Weights of a small GPT-style language model, trained from scratch on English Wikipedia.
Size: 12 layers, width 160.
Each number is 50 + 15 x the weight over its row's rms, rounded and kept within 0 to 99. Layers, rows and columns count from 0. The size before them is the row's rms in percent of the matrix's.

# layer 5 MLP down (transposed), 640x160, rms 0.0729, rows 301-322, columns 0-159
092:40 53 50 47 49 28 41 44 56 29 90 43 51 49 44 48 62 46 75 52 59 42 66 76 31 49 49 35 74 38 19 53 49 47 62 76 52 58 31 85 58 51 43 66 38 41 47 17 88 32 43 60 57 34 35 28 34 69 56 64 32 50 59 49 70 38 53 67 43 32 60 45 60 60 45 61 40 42 46 32 61 57 54 36 56 50 63 84 93 67 60 45 58 57 13 63 70 44 49 53 39 43 46 35 16 43 57 41 82 49 73 31 45 47 59 36 37 54 39 68 48 63 61 58 29 72 24 50 39 38 70 62 48 25 39 58 33 27 35 40 58 59 37 79 49 40 40 54 46 48 54 54 49 79 51 32 45 50 53 72
066:46 40 26 38 14 38 58 38 58 53 24 45 38 44 51 45 74 44 40 48 44 55 57 63 66 52 71 36 45 53 70 43 25 53 14 40 52 61 54 59 68 57 61 67 48 09 72 66 50 53 48 62 49 84 28 17 64 28 39 29 67 58 64 47 46 59 49 62 47 40 53 56 37 53 76 40 38 38 44 80 45 52 66 62 64 52 43 48 67 63 55 30 27 17 50 59 46 46 39 46 30 76 59 48 39 37 52 71 56 68 61 26 50 76 38 39 38 53 55 48 49 67 55 64 59 69 78 25 53 60 43 40 51 59 35 45 40 30 70 72 54 08 82 32 52 55 40 34 50 49 40 74 67 54 67 43 64 62 69 51
103:66 27 74 49 25 19 50 37 48 43 28 54 36 21 48 69 59 44 55 41 20 47 39 55 53 55 62 38 72 66 56 49 38 67 63 46 42 48 62 51 47 60 25 67 49 40 42 38 77 24 63 56 49 57 33 60 40 26 80 30 45 57 75 47 52 70 57 17 60 53 72 45 44 44 53 44 39 41 32 37 62 42 51 46 19 58 62 43 61 65 12 24 21 50 55 71 82 57 48 51 57 52 65 59 54 59 47 55 51 52 42 54 49 37 72 34 73 79 32 32 61 29 19 43 73 34 38 59 48 47 35 50 54 69 58 43 51 89 64 66 52 48 85 28 47 63 59 41 50 47 62 53 65 60 63 60 48 40 48 81
058:55 53 57 41 55 54 53 45 68 40 32 48 42 62 54 46 27 48 40 51 58 50 56 39 30 50 52 29 37 44 50 55 44 52 30 66 36 59 46 58 75 49 33 69 57 24 67 24 49 44 47 63 44 38 43 66 59 43 54 51 66 54 49 37 31 43 67 32 40 52 03 76 35 51 65 60 52 16 57 67 37 65 67 63 52 55 64 35 43 68 42 49 10 34 28 36 41 51 49 62 22 82 66 55 56 56 99 65 62 57 70 38 64 63 55 47 65 43 52 47 45 75 87 61 40 38 40 57 57 71 40 72 59 52 65 36 55 35 83 64 63 50 35 60 38 35 31 31 40 72 43 30 61 36 76 49 65 31 55 26
101:62 48 80 46 58 37 28 47 32 38 32 35 44 35 45 69 62 41 58 52 58 39 48 37 72 42 40 52 54 64 27 40 53 46 55 48 81 25 47 80 34 50 50 31 33 70 46 66 58 31 28 50 67 21 60 59 31 54 58 51 61 66 55 54 26 45 55 60 65 26 15 59 44 36 44 54 45 69 63 44 84 56 44 43 45 60 33 67 44 40 40 56 61 59 53 74 62 48 67 47 47 49 66 36 64 34 52 44 52 54 43 55 45 65 60 48 54 57 99 77 39 33 42 31 57 47 90 59 59 41 51 50 39 60 45 64 52 58 44 03 40 52 15 52 34 88 47 61 58 33 38 45 41 51 54 46 36 76 81 53
122:39 58 26 28 36 29 27 55 47 35 58 35 78 55 45 56 38 64 45 68 47 71 54 57 35 63 57 63 50 31 73 69 46 46 61 68 36 44 47 56 60 51 35 40 72 65 44 41 42 38 47 66 44 72 46 29 38 38 78 48 43 60 41 64 48 96 40 08 49 51 65 50 63 68 15 61 34 40 53 60 36 50 28 52 50 84 48 26 62 38 58 39 59 60 47 71 15 84 61 60 69 42 59 69 61 39 43 47 38 43 49 54 81 65 61 68 51 77 31 68 37 30 18 34 39 47 42 40 45 62 57 65 40 54 47 66 32 28 53 63 49 52 47 29 46 61 30 65 59 23 40 66 43 55 75 55 42 54 49 37
085:22 36 42 60 46 47 73 34 57 32 70 38 38 34 68 50 50 59 56 74 93 39 57 51 34 68 39 67 76 75 46 23 59 34 37 59 58 69 50 47 40 39 49 52 43 31 57 49 30 33 54 25 49 31 40 18 69 58 50 50 65 46 65 41 31 63 34 58 55 76 73 38 37 17 61 82 46 31 38 57 50 67 55 27 71 40 72 56 54 39 29 40 62 37 74 44 63 60 47 54 55 65 29 37 45 48 53 38 71 40 49 21 79 62 47 51 41 55 42 48 53 62 43 53 72 40 16 45 72 63 56 46 58 29 49 36 35 46 69 54 47 36 38 42 52 42 63 81 55 50 67 47 57 59 40 73 74 69 21 45
100:69 40 76 54 50 61 41 80 56 51 75 42 52 48 61 35 48 47 35 25 59 33 61 44 41 57 65 61 38 37 73 44 64 64 55 45 46 64 57 57 54 57 44 31 40 77 47 64 36 76 39 63 35 25 85 59 64 54 39 52 82 38 48 61 40 39 35 31 36 54 22 57 62 66 37 38 34 64 54 54 61 54 30 57 42 59 62 72 56 49 68 34 24 64 56 49 07 46 40 29 28 53 60 73 45 66 49 44 34 74 45 69 33 61 73 49 18 48 50 44 54 39 41 51 53 88 30 58 62 55 31 50 46 47 27 63 68 65 56 71 67 30 08 61 46 82 53 46 38 48 54 22 48 33 44 55 52 32 62 59
102:48 47 34 64 28 41 67 61 61 48 35 35 30 62 71 17 85 35 42 69 21 31 24 71 44 62 58 51 35 73 39 44 66 26 70 43 53 55 60 44 60 59 58 64 67 59 66 37 05 59 24 66 51 29 38 49 65 58 51 46 68 35 67 27 26 47 46 56 49 54 39 45 59 70 29 31 47 50 58 43 49 62 81 48 69 30 39 62 48 61 60 54 63 63 48 44 49 33 54 60 49 73 68 53 68 62 44 33 48 35 55 22 27 28 57 69 66 46 64 19 55 61 50 63 85 66 32 62 41 62 39 55 54 34 26 47 71 35 71 47 38 38 24 61 53 64 68 49 43 69 46 56 50 31 51 52 40 44 30 44
062:53 51 44 67 69 47 65 66 74 51 47 57 29 23 54 63 17 39 36 64 42 44 52 53 36 69 44 49 66 53 61 67 69 44 00 65 76 23 58 44 53 54 46 53 27 48 50 54 47 33 45 48 60 47 53 50 68 20 46 37 44 27 29 32 33 41 57 46 36 88 47 65 30 45 68 44 60 51 27 24 50 35 60 56 52 54 78 44 53 64 78 50 49 52 50 59 48 70 72 51 20 82 58 40 46 51 34 44 59 55 51 44 41 61 66 66 30 70 43 66 60 67 67 58 53 49 45 51 46 42 42 27 54 50 33 62 32 42 86 50 51 13 33 44 25 62 57 55 39 36 41 68 59 81 34 44 57 77 35 52
122:54 42 63 76 72 38 45 40 64 47 62 21 38 61 60 48 59 44 38 69 47 58 28 53 54 57 34 76 65 44 34 41 56 52 95 35 56 45 38 54 56 27 35 58 70 67 56 18 38 60 58 43 43 59 60 71 65 46 34 21 77 50 34 27 49 66 35 38 31 44 32 26 60 68 42 57 58 80 37 62 44 50 44 29 44 77 40 52 28 65 65 61 41 87 32 43 52 36 45 46 55 37 59 40 55 42 52 65 50 65 63 33 52 35 43 64 53 52 36 47 43 58 38 17 64 72 46 58 62 34 43 55 72 30 46 38 62 50 63 39 77 59 47 31 67 66 09 62 58 52 23 41 43 33 37 60 61 41 47 87
113:45 36 56 20 70 65 34 79 44 53 72 36 58 52 39 56 60 19 64 24 43 30 62 64 30 45 30 46 55 56 56 62 37 48 42 70 35 65 70 50 49 42 52 35 35 28 67 99 78 51 61 60 38 68 51 40 59 57 50 55 24 66 45 41 53 74 45 50 43 61 51 46 51 34 71 57 69 31 66 74 16 43 29 36 19 54 48 53 53 58 51 51 57 81 32 50 35 44 72 72 53 40 48 62 59 37 46 53 54 64 52 43 49 39 22 22 53 57 66 50 51 33 52 46 23 50 49 51 25 40 70 34 49 37 42 59 52 37 69 50 65 76 63 44 54 38 24 81 46 35 63 81 44 31 52 43 36 46 65 65
115:52 65 25 61 81 38 37 51 18 37 32 74 26 48 66 60 74 51 42 69 27 44 44 51 64 43 74 63 59 35 52 51 26 65 61 62 34 41 52 63 56 58 83 45 52 73 60 56 50 30 69 77 36 58 36 48 68 38 59 50 61 51 33 44 64 40 50 57 25 47 57 22 82 89 70 49 40 80 55 66 53 58 45 07 57 56 53 45 55 56 49 70 55 43 38 78 34 62 65 47 54 29 38 37 40 23 36 41 48 59 64 43 54 63 30 45 44 45 38 52 28 17 52 38 60 28 35 53 65 48 50 47 47 39 74 64 47 17 40 22 39 45 46 59 45 45 49 29 61 61 57 45 48 56 74 68 38 48 64 62
117:39 70 10 47 57 46 27 62 51 54 27 35 62 49 76 53 48 67 35 45 42 56 39 26 76 47 47 33 57 49 72 44 58 46 54 58 41 71 43 10 44 51 53 47 28 71 52 43 68 34 41 68 53 44 42 48 75 34 65 60 53 30 47 59 80 45 46 22 28 61 35 50 68 39 60 20 37 50 36 58 50 54 52 79 45 64 50 49 32 57 73 45 85 64 64 34 35 45 35 58 47 43 65 76 73 56 40 21 27 68 48 65 58 23 48 29 57 48 54 67 52 43 39 39 69 43 44 76 57 48 64 60 72 22 45 32 49 33 65 52 59 60 48 23 46 56 48 50 52 79 35 46 49 56 35 43 45 53 94 63
111:37 83 41 62 24 57 72 47 56 40 44 54 50 46 48 29 54 57 40 42 52 72 55 56 31 46 46 37 45 47 11 58 53 28 27 64 44 27 56 49 55 59 51 57 62 49 67 41 68 43 66 37 75 58 68 72 40 56 46 69 35 22 34 32 45 50 51 43 60 83 61 58 85 23 47 59 73 52 56 28 49 55 34 29 57 61 45 20 54 53 47 39 38 47 45 52 66 55 57 32 48 36 65 40 50 39 42 56 39 59 60 75 97 19 52 43 29 66 44 56 26 54 60 55 13 13 35 42 32 17 64 40 62 75 44 56 61 71 73 53 33 67 47 52 64 35 45 56 50 50 58 51 58 49 52 66 43 36 31 65
087:49 56 51 74 54 47 26 46 65 59 25 40 39 40 42 60 59 40 28 71 63 63 34 59 40 34 51 48 47 51 57 51 28 57 11 19 68 36 56 32 52 62 30 50 28 57 46 54 52 71 48 36 59 56 47 75 47 48 37 66 60 49 53 33 38 52 57 75 54 68 37 52 71 30 57 33 42 45 61 56 62 89 24 79 72 45 24 55 50 39 44 52 27 57 63 47 53 48 56 32 41 47 44 54 39 49 36 42 55 54 55 51 68 00 62 55 60 38 50 82 35 49 61 81 64 58 76 28 27 43 60 37 50 47 59 64 81 74 38 35 44 49 34 43 49 44 38 63 39 35 51 55 66 46 60 36 69 90 54 52
133:66 59 43 25 44 50 25 54 50 64 10 61 46 21 48 55 51 55 78 76 61 21 45 22 59 51 36 43 54 61 39 80 50 55 63 50 75 45 53 57 50 31 46 41 33 46 49 57 54 71 45 60 31 33 77 52 35 65 60 48 29 61 55 61 65 46 50 64 57 16 57 47 53 58 44 60 72 74 76 37 69 59 60 50 55 51 54 45 79 68 42 46 53 23 14 22 42 33 59 63 46 21 61 45 53 60 36 70 61 46 54 51 20 35 41 45 42 48 40 49 82 51 42 36 41 33 46 59 63 53 33 54 72 35 48 41 88 59 44 26 66 72 24 60 45 31 43 49 59 39 49 55 40 26 31 59 63 52 72 63
064:41 55 35 51 40 60 50 27 61 55 32 56 27 54 61 36 46 63 37 54 59 68 53 48 42 63 59 47 42 49 55 59 40 60 31 58 36 49 21 47 56 70 60 63 73 29 67 72 41 31 57 61 60 83 38 56 56 16 56 20 70 59 40 43 43 36 37 50 41 66 36 67 53 75 46 62 41 42 20 66 29 68 62 39 55 39 72 48 60 53 66 37 35 33 69 82 43 33 51 49 30 69 46 65 24 35 47 80 71 60 48 31 60 64 33 53 68 40 72 60 59 75 38 55 65 56 70 33 53 47 44 44 38 53 46 38 22 30 50 73 49 25 79 33 42 48 52 58 27 48 32 71 75 76 63 15 67 53 60 40
110:53 57 28 76 44 33 79 30 58 70 35 83 47 55 36 85 30 37 75 51 68 44 53 61 24 67 65 27 45 35 58 37 54 39 52 81 50 41 50 45 46 57 54 82 56 51 41 22 46 57 44 18 55 51 50 42 68 44 34 72 73 34 45 22 23 54 45 36 46 80 59 36 55 60 72 63 36 58 61 69 62 32 52 51 33 72 63 73 65 51 38 59 26 48 47 48 48 84 47 26 52 48 53 60 33 54 55 68 67 61 54 35 54 72 51 42 73 50 35 49 43 50 59 40 76 38 19 69 35 48 29 36 41 51 39 17 53 53 34 31 52 58 47 59 40 50 44 53 77 34 72 49 49 50 69 28 44 50 38 53
105:64 71 46 61 77 55 41 77 86 52 34 39 54 49 51 57 66 35 62 55 36 41 34 27 31 32 31 55 22 63 54 62 65 26 37 55 45 58 50 47 39 46 40 39 68 81 50 52 55 18 27 39 44 85 49 51 85 40 49 70 81 40 88 59 35 44 20 48 40 41 51 51 38 49 42 67 38 39 75 59 42 31 61 50 61 28 32 61 42 42 64 49 82 39 51 78 35 55 57 60 43 49 55 64 50 60 50 33 51 53 34 42 30 43 71 68 63 48 66 66 49 59 56 43 24 59 43 69 42 43 81 52 34 63 62 08 44 22 63 64 51 51 42 43 59 62 35 50 41 45 35 66 49 29 49 39 41 60 61 56
099:53 44 28 68 44 53 36 43 43 66 36 76 47 50 10 53 43 49 58 39 52 22 56 43 51 61 30 48 66 49 33 39 45 50 46 43 73 49 58 58 65 45 50 79 62 44 26 51 61 49 38 43 43 56 70 34 50 73 48 31 32 80 37 74 61 73 52 36 27 60 59 65 38 67 44 42 32 77 70 32 67 72 67 62 19 33 59 56 51 62 66 69 39 54 21 49 57 67 30 28 50 42 72 56 61 36 21 77 54 51 12 37 46 81 41 48 31 45 59 24 34 29 59 36 53 59 80 72 34 40 59 63 47 57 34 35 49 69 61 64 46 40 60 34 54 55 36 46 56 39 35 51 48 20 63 52 59 77 47 38
121:66 45 56 30 61 74 46 60 44 43 40 51 13 46 23 62 32 41 65 56 41 53 45 39 37 54 60 68 53 51 54 46 20 61 48 46 44 70 44 37 53 57 48 61 44 59 58 68 49 37 69 89 58 49 21 55 46 59 69 55 45 64 25 64 25 63 57 24 29 42 40 66 18 64 72 36 69 55 38 50 47 79 15 28 44 53 52 45 41 45 22 73 30 51 36 61 51 58 45 67 55 49 48 54 72 42 64 61 45 20 50 66 71 88 49 41 39 71 83 53 49 66 35 29 44 21 56 21 54 32 59 69 72 58 67 40 54 53 76 52 33 58 40 37 53 46 44 40 52 66 55 24 59 59 47 64 64 31 38 46
# layer 5 MLP up, 640x160, rms 0.0946, rows 302-323, columns 0-159
102:40 45 49 32 37 21 67 44 44 68 59 53 46 49 54 74 43 43 68 72 31 65 68 50 17 31 45 30 56 39 58 68 41 30 35 60 52 85 44 47 57 54 69 61 56 46 65 40 09 44 63 36 58 61 32 66 55 62 50 07 42 62 28 65 71 35 69 35 46 70 48 34 40 28 52 74 36 40 22 62 32 45 42 34 49 35 69 79 51 57 66 65 41 45 51 26 25 53 41 35 60 68 44 47 29 38 43 69 70 35 27 56 32 69 49 32 74 63 63 42 30 54 62 59 41 30 57 40 64 63 55 52 38 41 27 55 41 72 71 47 61 46 44 36 48 28 59 43 40 72 37 59 58 50 55 60 63 33 76 60
112:48 28 62 47 31 63 53 45 45 72 45 61 55 33 96 51 59 62 58 41 46 59 56 56 66 09 59 44 45 48 53 59 49 50 52 71 68 54 44 61 48 37 53 34 88 43 59 30 47 66 23 50 66 61 49 31 42 61 42 44 63 45 40 56 48 61 62 44 45 51 49 48 56 68 68 66 27 65 51 44 43 61 51 60 45 24 63 47 44 51 62 55 43 29 68 46 53 37 47 26 54 47 47 65 56 54 45 65 38 44 42 26 64 76 40 57 54 48 56 22 39 49 67 59 66 08 28 28 68 35 32 61 29 46 41 20 26 33 50 70 55 53 53 34 48 81 67 42 48 65 64 72 52 43 75 99 41 08 44 48
103:37 62 45 48 48 32 59 53 47 67 61 69 52 59 57 75 46 60 69 67 29 64 55 56 30 36 75 30 61 67 63 60 23 52 25 56 55 61 42 41 66 46 67 62 55 49 77 43 40 21 61 46 50 80 34 36 59 47 50 27 27 65 25 52 70 34 66 37 42 63 58 42 32 41 59 49 46 59 26 44 27 41 57 38 38 32 64 84 52 65 74 67 49 56 67 26 32 53 36 31 55 48 46 51 28 24 64 65 63 44 27 59 35 66 41 45 69 52 62 29 26 71 53 64 45 45 29 24 51 71 52 58 24 42 35 53 50 41 77 62 73 52 38 41 49 35 49 62 35 66 41 42 74 36 30 71 74 31 82 42
085:61 61 45 48 22 55 58 50 60 59 59 73 27 81 72 55 30 48 23 51 38 72 64 58 47 30 84 61 42 24 44 56 24 62 28 45 44 56 36 21 43 28 61 63 59 51 59 52 34 28 34 64 46 65 53 82 55 43 53 65 50 21 31 61 38 67 47 48 46 67 81 25 46 58 63 27 31 51 50 34 40 38 57 57 39 41 52 36 54 45 45 50 29 51 35 22 52 46 34 09 38 59 36 42 63 54 61 57 58 55 55 19 71 43 67 48 40 33 50 36 46 64 54 39 77 42 24 34 49 65 08 56 56 39 45 54 48 80 81 80 39 54 51 50 64 45 51 46 66 60 41 49 54 67 59 36 50 39 45 64
113:30 60 51 36 24 46 49 57 34 48 58 75 70 41 66 69 40 67 48 51 11 20 74 60 24 25 72 29 43 67 66 36 33 42 16 43 24 56 65 65 63 51 38 43 37 40 76 38 57 37 61 38 24 62 55 32 46 45 71 68 61 70 51 24 50 30 50 59 57 70 58 51 57 58 38 31 52 39 50 48 59 48 44 48 55 39 67 36 39 74 59 62 50 62 64 59 67 38 41 46 60 38 53 48 43 39 44 51 73 52 43 76 57 54 33 45 51 54 49 19 39 51 42 65 56 41 22 46 38 61 61 31 60 43 63 46 57 36 53 62 41 58 75 77 41 58 43 40 42 76 51 78 99 64 55 49 63 54 65 24
100:25 34 41 48 51 25 59 54 61 63 70 64 37 27 85 73 31 64 62 55 14 58 57 71 28 40 32 28 61 55 38 60 41 24 22 52 49 76 53 53 56 47 65 64 48 56 55 44 53 37 67 15 69 60 42 53 60 47 26 36 54 56 29 46 64 28 63 46 50 76 73 59 26 31 41 74 51 56 47 39 42 39 52 45 48 43 73 50 62 57 52 44 45 49 60 35 40 70 41 57 57 67 47 31 26 35 41 68 63 29 32 53 47 60 65 15 56 55 65 27 35 62 86 47 60 40 26 38 67 64 45 43 51 44 56 50 53 57 59 46 53 58 68 34 56 40 73 50 45 71 42 73 88 35 43 61 70 29 76 49
099:74 67 41 73 09 04 76 35 51 57 61 40 57 39 37 79 50 61 57 57 53 49 59 46 56 51 47 44 21 20 34 44 45 45 42 60 46 57 43 45 57 52 49 68 49 33 46 58 46 70 58 57 63 52 57 54 57 57 38 23 64 60 47 48 67 51 58 62 32 62 71 25 62 26 20 42 39 45 17 48 53 59 48 17 31 52 64 67 75 70 82 41 57 56 40 35 47 67 28 64 63 41 52 11 50 42 71 44 50 52 22 38 28 67 43 37 67 65 43 37 32 52 99 56 43 52 64 37 57 72 74 61 46 49 40 38 53 44 50 45 54 41 24 41 66 43 57 63 42 62 67 45 64 42 41 45 46 65 57 52
102:41 43 47 46 48 52 65 45 82 35 59 45 22 42 32 54 36 39 83 49 44 76 51 38 54 65 24 50 31 37 20 59 17 63 59 46 02 61 59 39 53 42 73 52 62 55 79 68 61 46 56 57 58 66 52 70 61 50 55 24 22 50 29 52 54 33 42 47 66 55 57 42 43 75 71 60 41 60 70 61 44 61 30 30 35 60 77 73 48 45 68 45 52 48 67 44 33 53 38 54 46 40 56 20 23 50 61 63 54 49 36 54 59 53 57 46 51 33 50 39 42 41 66 25 46 49 48 32 65 40 49 48 13 41 58 41 69 74 47 63 63 35 09 47 62 41 64 51 45 45 33 68 71 36 28 58 83 56 68 59
108:27 38 53 45 40 22 58 51 63 63 39 56 34 50 63 78 31 52 59 59 28 68 64 89 47 37 54 27 50 35 51 65 36 43 22 50 52 80 54 47 49 60 65 66 35 38 59 47 37 17 50 34 53 64 20 53 73 58 38 32 60 73 38 44 82 28 71 39 40 77 63 43 42 39 42 53 59 67 26 42 36 34 55 66 57 39 83 74 50 52 52 57 38 43 62 40 24 66 30 58 54 85 33 29 35 26 48 60 55 32 33 43 50 72 39 21 56 80 64 39 51 57 50 67 58 38 54 24 58 57 45 57 42 30 45 67 57 52 53 56 66 42 49 49 57 36 77 48 52 70 46 38 67 44 38 53 53 33 76 41
101:47 66 71 20 38 43 48 36 59 59 48 68 53 71 61 76 24 42 53 38 47 63 44 50 58 43 84 05 58 59 70 62 41 33 17 45 60 52 52 40 58 51 82 56 39 36 59 53 47 22 44 49 26 59 50 75 55 61 71 59 35 45 69 47 68 43 47 23 69 48 41 50 37 49 28 38 32 37 60 29 46 28 43 82 23 40 56 67 71 50 60 82 57 51 48 41 34 79 59 64 57 65 36 38 57 53 46 39 50 57 39 43 66 72 45 37 45 41 65 60 51 70 44 53 39 16 42 51 39 66 43 42 41 68 11 78 54 65 41 72 37 48 40 53 46 52 59 44 37 63 58 42 44 41 40 80 63 58 74 35
102:43 67 53 73 53 50 77 18 45 31 63 57 52 49 46 38 57 66 62 41 51 50 68 50 58 26 31 42 47 33 50 29 52 21 52 46 53 31 31 80 54 50 61 76 40 51 58 14 38 30 35 41 77 42 41 47 42 54 44 46 44 51 57 17 61 44 58 63 57 70 35 56 45 68 48 65 24 67 09 29 60 31 67 15 43 76 61 44 59 33 55 50 35 36 32 52 49 65 53 43 70 99 61 55 50 15 38 50 59 37 56 73 45 68 67 65 68 62 61 61 49 46 57 82 39 53 60 61 51 47 57 61 19 44 63 65 31 60 61 44 49 47 57 73 51 71 64 37 48 37 45 52 64 54 55 63 44 56 51 39
093:27 39 47 48 21 56 58 18 30 65 28 47 73 25 46 58 34 65 48 31 52 34 64 34 54 75 46 21 32 51 40 66 51 34 15 56 36 52 46 64 63 75 63 58 57 32 55 47 47 51 50 25 37 53 27 49 53 53 61 34 42 72 60 73 79 08 45 41 72 51 62 72 44 52 27 65 46 44 56 36 44 42 54 58 48 49 46 63 64 53 68 73 64 40 94 24 56 51 61 66 52 43 41 56 61 57 71 56 63 59 31 58 59 66 40 52 59 58 64 40 47 50 35 66 45 17 53 63 61 38 62 71 11 42 60 35 42 56 46 50 55 23 64 45 36 33 53 62 22 54 61 65 53 37 53 47 66 47 75 25
102:43 62 41 22 38 57 92 49 54 54 35 64 56 65 56 72 23 47 47 64 47 50 68 39 44 26 36 33 53 43 47 70 41 11 31 49 53 64 51 72 62 62 57 70 60 39 42 39 39 50 34 39 70 63 40 62 50 73 52 61 34 44 34 65 79 46 56 63 54 88 52 55 61 47 42 45 40 48 58 33 52 41 55 40 31 44 45 56 70 58 69 79 42 29 33 30 41 67 56 38 43 83 32 67 55 58 72 50 47 42 14 72 51 67 64 49 35 52 55 32 11 58 32 70 36 27 50 50 26 45 55 74 71 39 45 47 54 40 37 64 28 52 55 37 54 36 55 53 29 54 42 76 67 40 77 67 65 51 60 30
108:24 56 34 72 44 46 55 51 54 59 50 30 44 45 61 52 32 80 31 54 24 28 73 60 51 51 47 35 33 52 27 27 73 43 54 41 21 79 55 61 45 19 39 73 38 17 48 35 55 62 49 44 57 75 53 39 67 38 49 60 56 54 57 36 37 37 54 56 17 48 49 67 40 52 40 52 14 43 65 27 66 30 50 33 46 34 56 47 32 52 50 44 40 60 51 55 51 60 42 43 68 51 46 39 48 47 52 65 75 45 34 60 66 48 54 17 58 80 62 11 33 57 70 49 56 30 26 61 30 50 62 68 46 19 49 57 41 62 59 62 54 43 67 49 60 44 61 67 46 80 35 75 82 72 65 68 53 51 55 72
087:62 58 27 50 47 59 43 31 55 60 66 32 28 64 44 62 61 88 45 52 40 55 68 44 13 53 33 34 56 65 50 43 55 54 38 67 41 40 62 77 45 01 77 56 55 60 36 55 63 57 09 17 35 53 65 45 32 49 54 30 49 58 34 48 46 23 49 42 62 61 45 67 43 70 38 32 58 56 46 56 24 42 71 40 44 54 51 29 54 56 67 62 46 35 42 67 34 66 22 42 51 29 41 66 60 37 48 66 49 68 07 34 48 54 33 46 81 65 55 53 32 64 26 42 64 45 32 39 50 56 67 46 76 53 47 74 39 45 57 59 86 57 35 61 58 54 62 60 41 48 57 51 56 40 43 47 72 44 71 67
106:48 54 61 45 47 38 48 25 54 47 50 27 50 52 74 50 45 59 40 47 42 32 52 59 63 65 38 33 70 52 53 54 54 39 31 67 33 77 68 51 46 68 48 51 35 34 69 30 34 18 45 41 43 74 36 29 72 34 59 17 46 46 62 60 38 36 71 35 36 55 44 52 36 41 55 31 45 45 11 77 59 71 29 59 38 37 78 63 25 35 43 37 46 62 70 64 69 51 43 61 51 61 52 47 38 46 65 41 43 14 62 71 69 69 37 38 60 67 70 34 54 40 63 94 56 45 24 44 53 76 52 42 22 60 49 60 51 62 78 50 39 49 62 57 45 62 49 70 42 69 24 60 55 73 49 86 47 50 48 42
108:43 51 49 44 43 36 71 49 34 72 44 59 50 49 59 73 49 49 90 72 27 56 59 72 23 36 50 28 53 45 53 76 39 37 34 61 47 69 50 43 67 50 57 75 56 49 69 43 18 45 51 37 52 57 10 45 64 66 47 34 46 55 23 58 68 38 76 49 43 75 54 44 28 32 49 64 44 58 37 54 39 56 40 33 61 37 77 86 44 49 66 65 46 40 55 32 28 46 37 39 49 61 66 40 09 45 45 70 77 43 32 57 45 72 43 36 58 59 57 36 31 70 78 66 60 37 53 31 59 67 53 62 41 40 22 55 48 57 72 41 67 35 46 29 48 35 55 53 34 60 25 55 68 36 55 70 54 34 78 56
105:45 29 56 50 41 39 66 49 52 53 28 34 45 45 72 56 59 59 70 48 32 72 47 63 43 62 54 47 58 51 42 55 10 40 14 51 23 78 65 52 55 48 50 79 43 41 51 48 50 54 58 34 46 59 40 68 67 46 47 39 43 72 35 48 48 35 46 45 49 54 60 47 30 45 63 70 41 74 59 31 57 59 25 47 66 63 62 81 42 30 38 62 57 39 61 18 60 61 47 52 49 59 87 51 34 58 55 37 68 62 36 34 37 48 34 53 48 66 84 47 37 68 79 83 53 62 54 52 39 52 44 54 25 56 28 18 50 40 50 42 52 15 48 42 58 37 63 69 31 72 01 65 75 33 74 46 53 55 52 53
090:27 66 78 34 27 55 67 39 64 45 69 72 37 48 60 53 55 66 44 43 49 32 53 62 50 34 69 56 60 47 63 52 42 53 42 59 23 51 42 50 61 45 42 61 56 40 46 36 31 40 45 66 64 41 31 46 44 46 46 32 11 35 38 33 33 57 70 51 53 49 53 57 54 43 50 71 59 27 44 84 46 49 28 46 49 56 66 35 43 61 41 39 33 63 47 27 57 54 55 34 50 63 41 49 33 41 82 60 41 23 61 46 31 60 36 61 60 50 33 55 58 22 57 78 71 20 45 17 90 77 35 36 61 47 63 78 76 65 80 58 55 54 48 85 49 72 46 36 55 33 76 30 49 47 40 57 78 42 34 46
093:55 44 57 61 36 48 70 62 18 54 35 24 34 31 76 51 27 86 56 33 45 70 43 40 46 34 71 49 49 62 30 49 41 66 49 54 21 60 54 30 48 58 40 92 42 33 67 43 72 25 52 52 77 35 63 58 57 42 25 47 51 69 45 45 60 40 46 36 10 46 83 54 55 59 23 57 32 49 45 26 44 61 38 49 72 57 48 68 53 38 49 39 60 30 69 49 67 56 47 60 66 66 41 07 57 55 57 39 50 42 49 56 37 52 16 41 55 77 60 34 53 55 74 52 61 59 34 40 57 65 44 54 29 50 56 55 46 53 75 58 70 60 44 51 39 66 51 43 48 50 47 21 64 55 59 58 39 37 58 07
115:39 25 83 47 62 19 30 50 47 42 54 30 31 32 59 59 48 62 50 68 36 37 64 88 48 57 71 44 40 31 58 32 49 46 40 39 55 44 57 35 49 62 49 59 45 19 67 44 43 38 38 52 67 80 29 66 83 60 31 35 34 51 19 62 53 63 52 55 44 60 51 46 43 47 46 46 48 26 34 64 39 50 44 68 56 37 51 67 62 65 59 40 63 67 51 24 50 60 60 32 41 43 16 28 44 53 83 72 34 40 41 34 69 52 31 35 57 75 56 26 60 53 25 72 56 50 40 49 59 50 44 68 42 66 34 49 67 52 51 35 84 38 79 73 61 32 77 56 51 63 75 46 47 61 73 39 63 32 43 50
109:35 39 29 57 35 49 80 14 42 61 59 63 36 45 64 59 51 65 57 80 25 53 60 62 44 29 54 25 38 64 62 75 40 39 21 48 59 63 56 46 60 47 61 56 26 40 60 54 31 48 57 36 37 64 16 41 75 50 40 30 60 48 34 46 55 29 58 37 31 95 61 52 39 50 47 60 42 53 60 52 33 44 55 50 52 34 79 69 46 52 44 44 26 31 67 41 29 72 30 10 54 71 60 53 29 29 48 76 56 45 49 45 61 89 46 42 52 71 74 38 29 48 49 63 64 46 63 16 60 59 32 60 42 48 38 49 40 63 63 65 65 26 53 48 57 46 44 53 41 64 54 58 63 54 53 66 55 27 71 39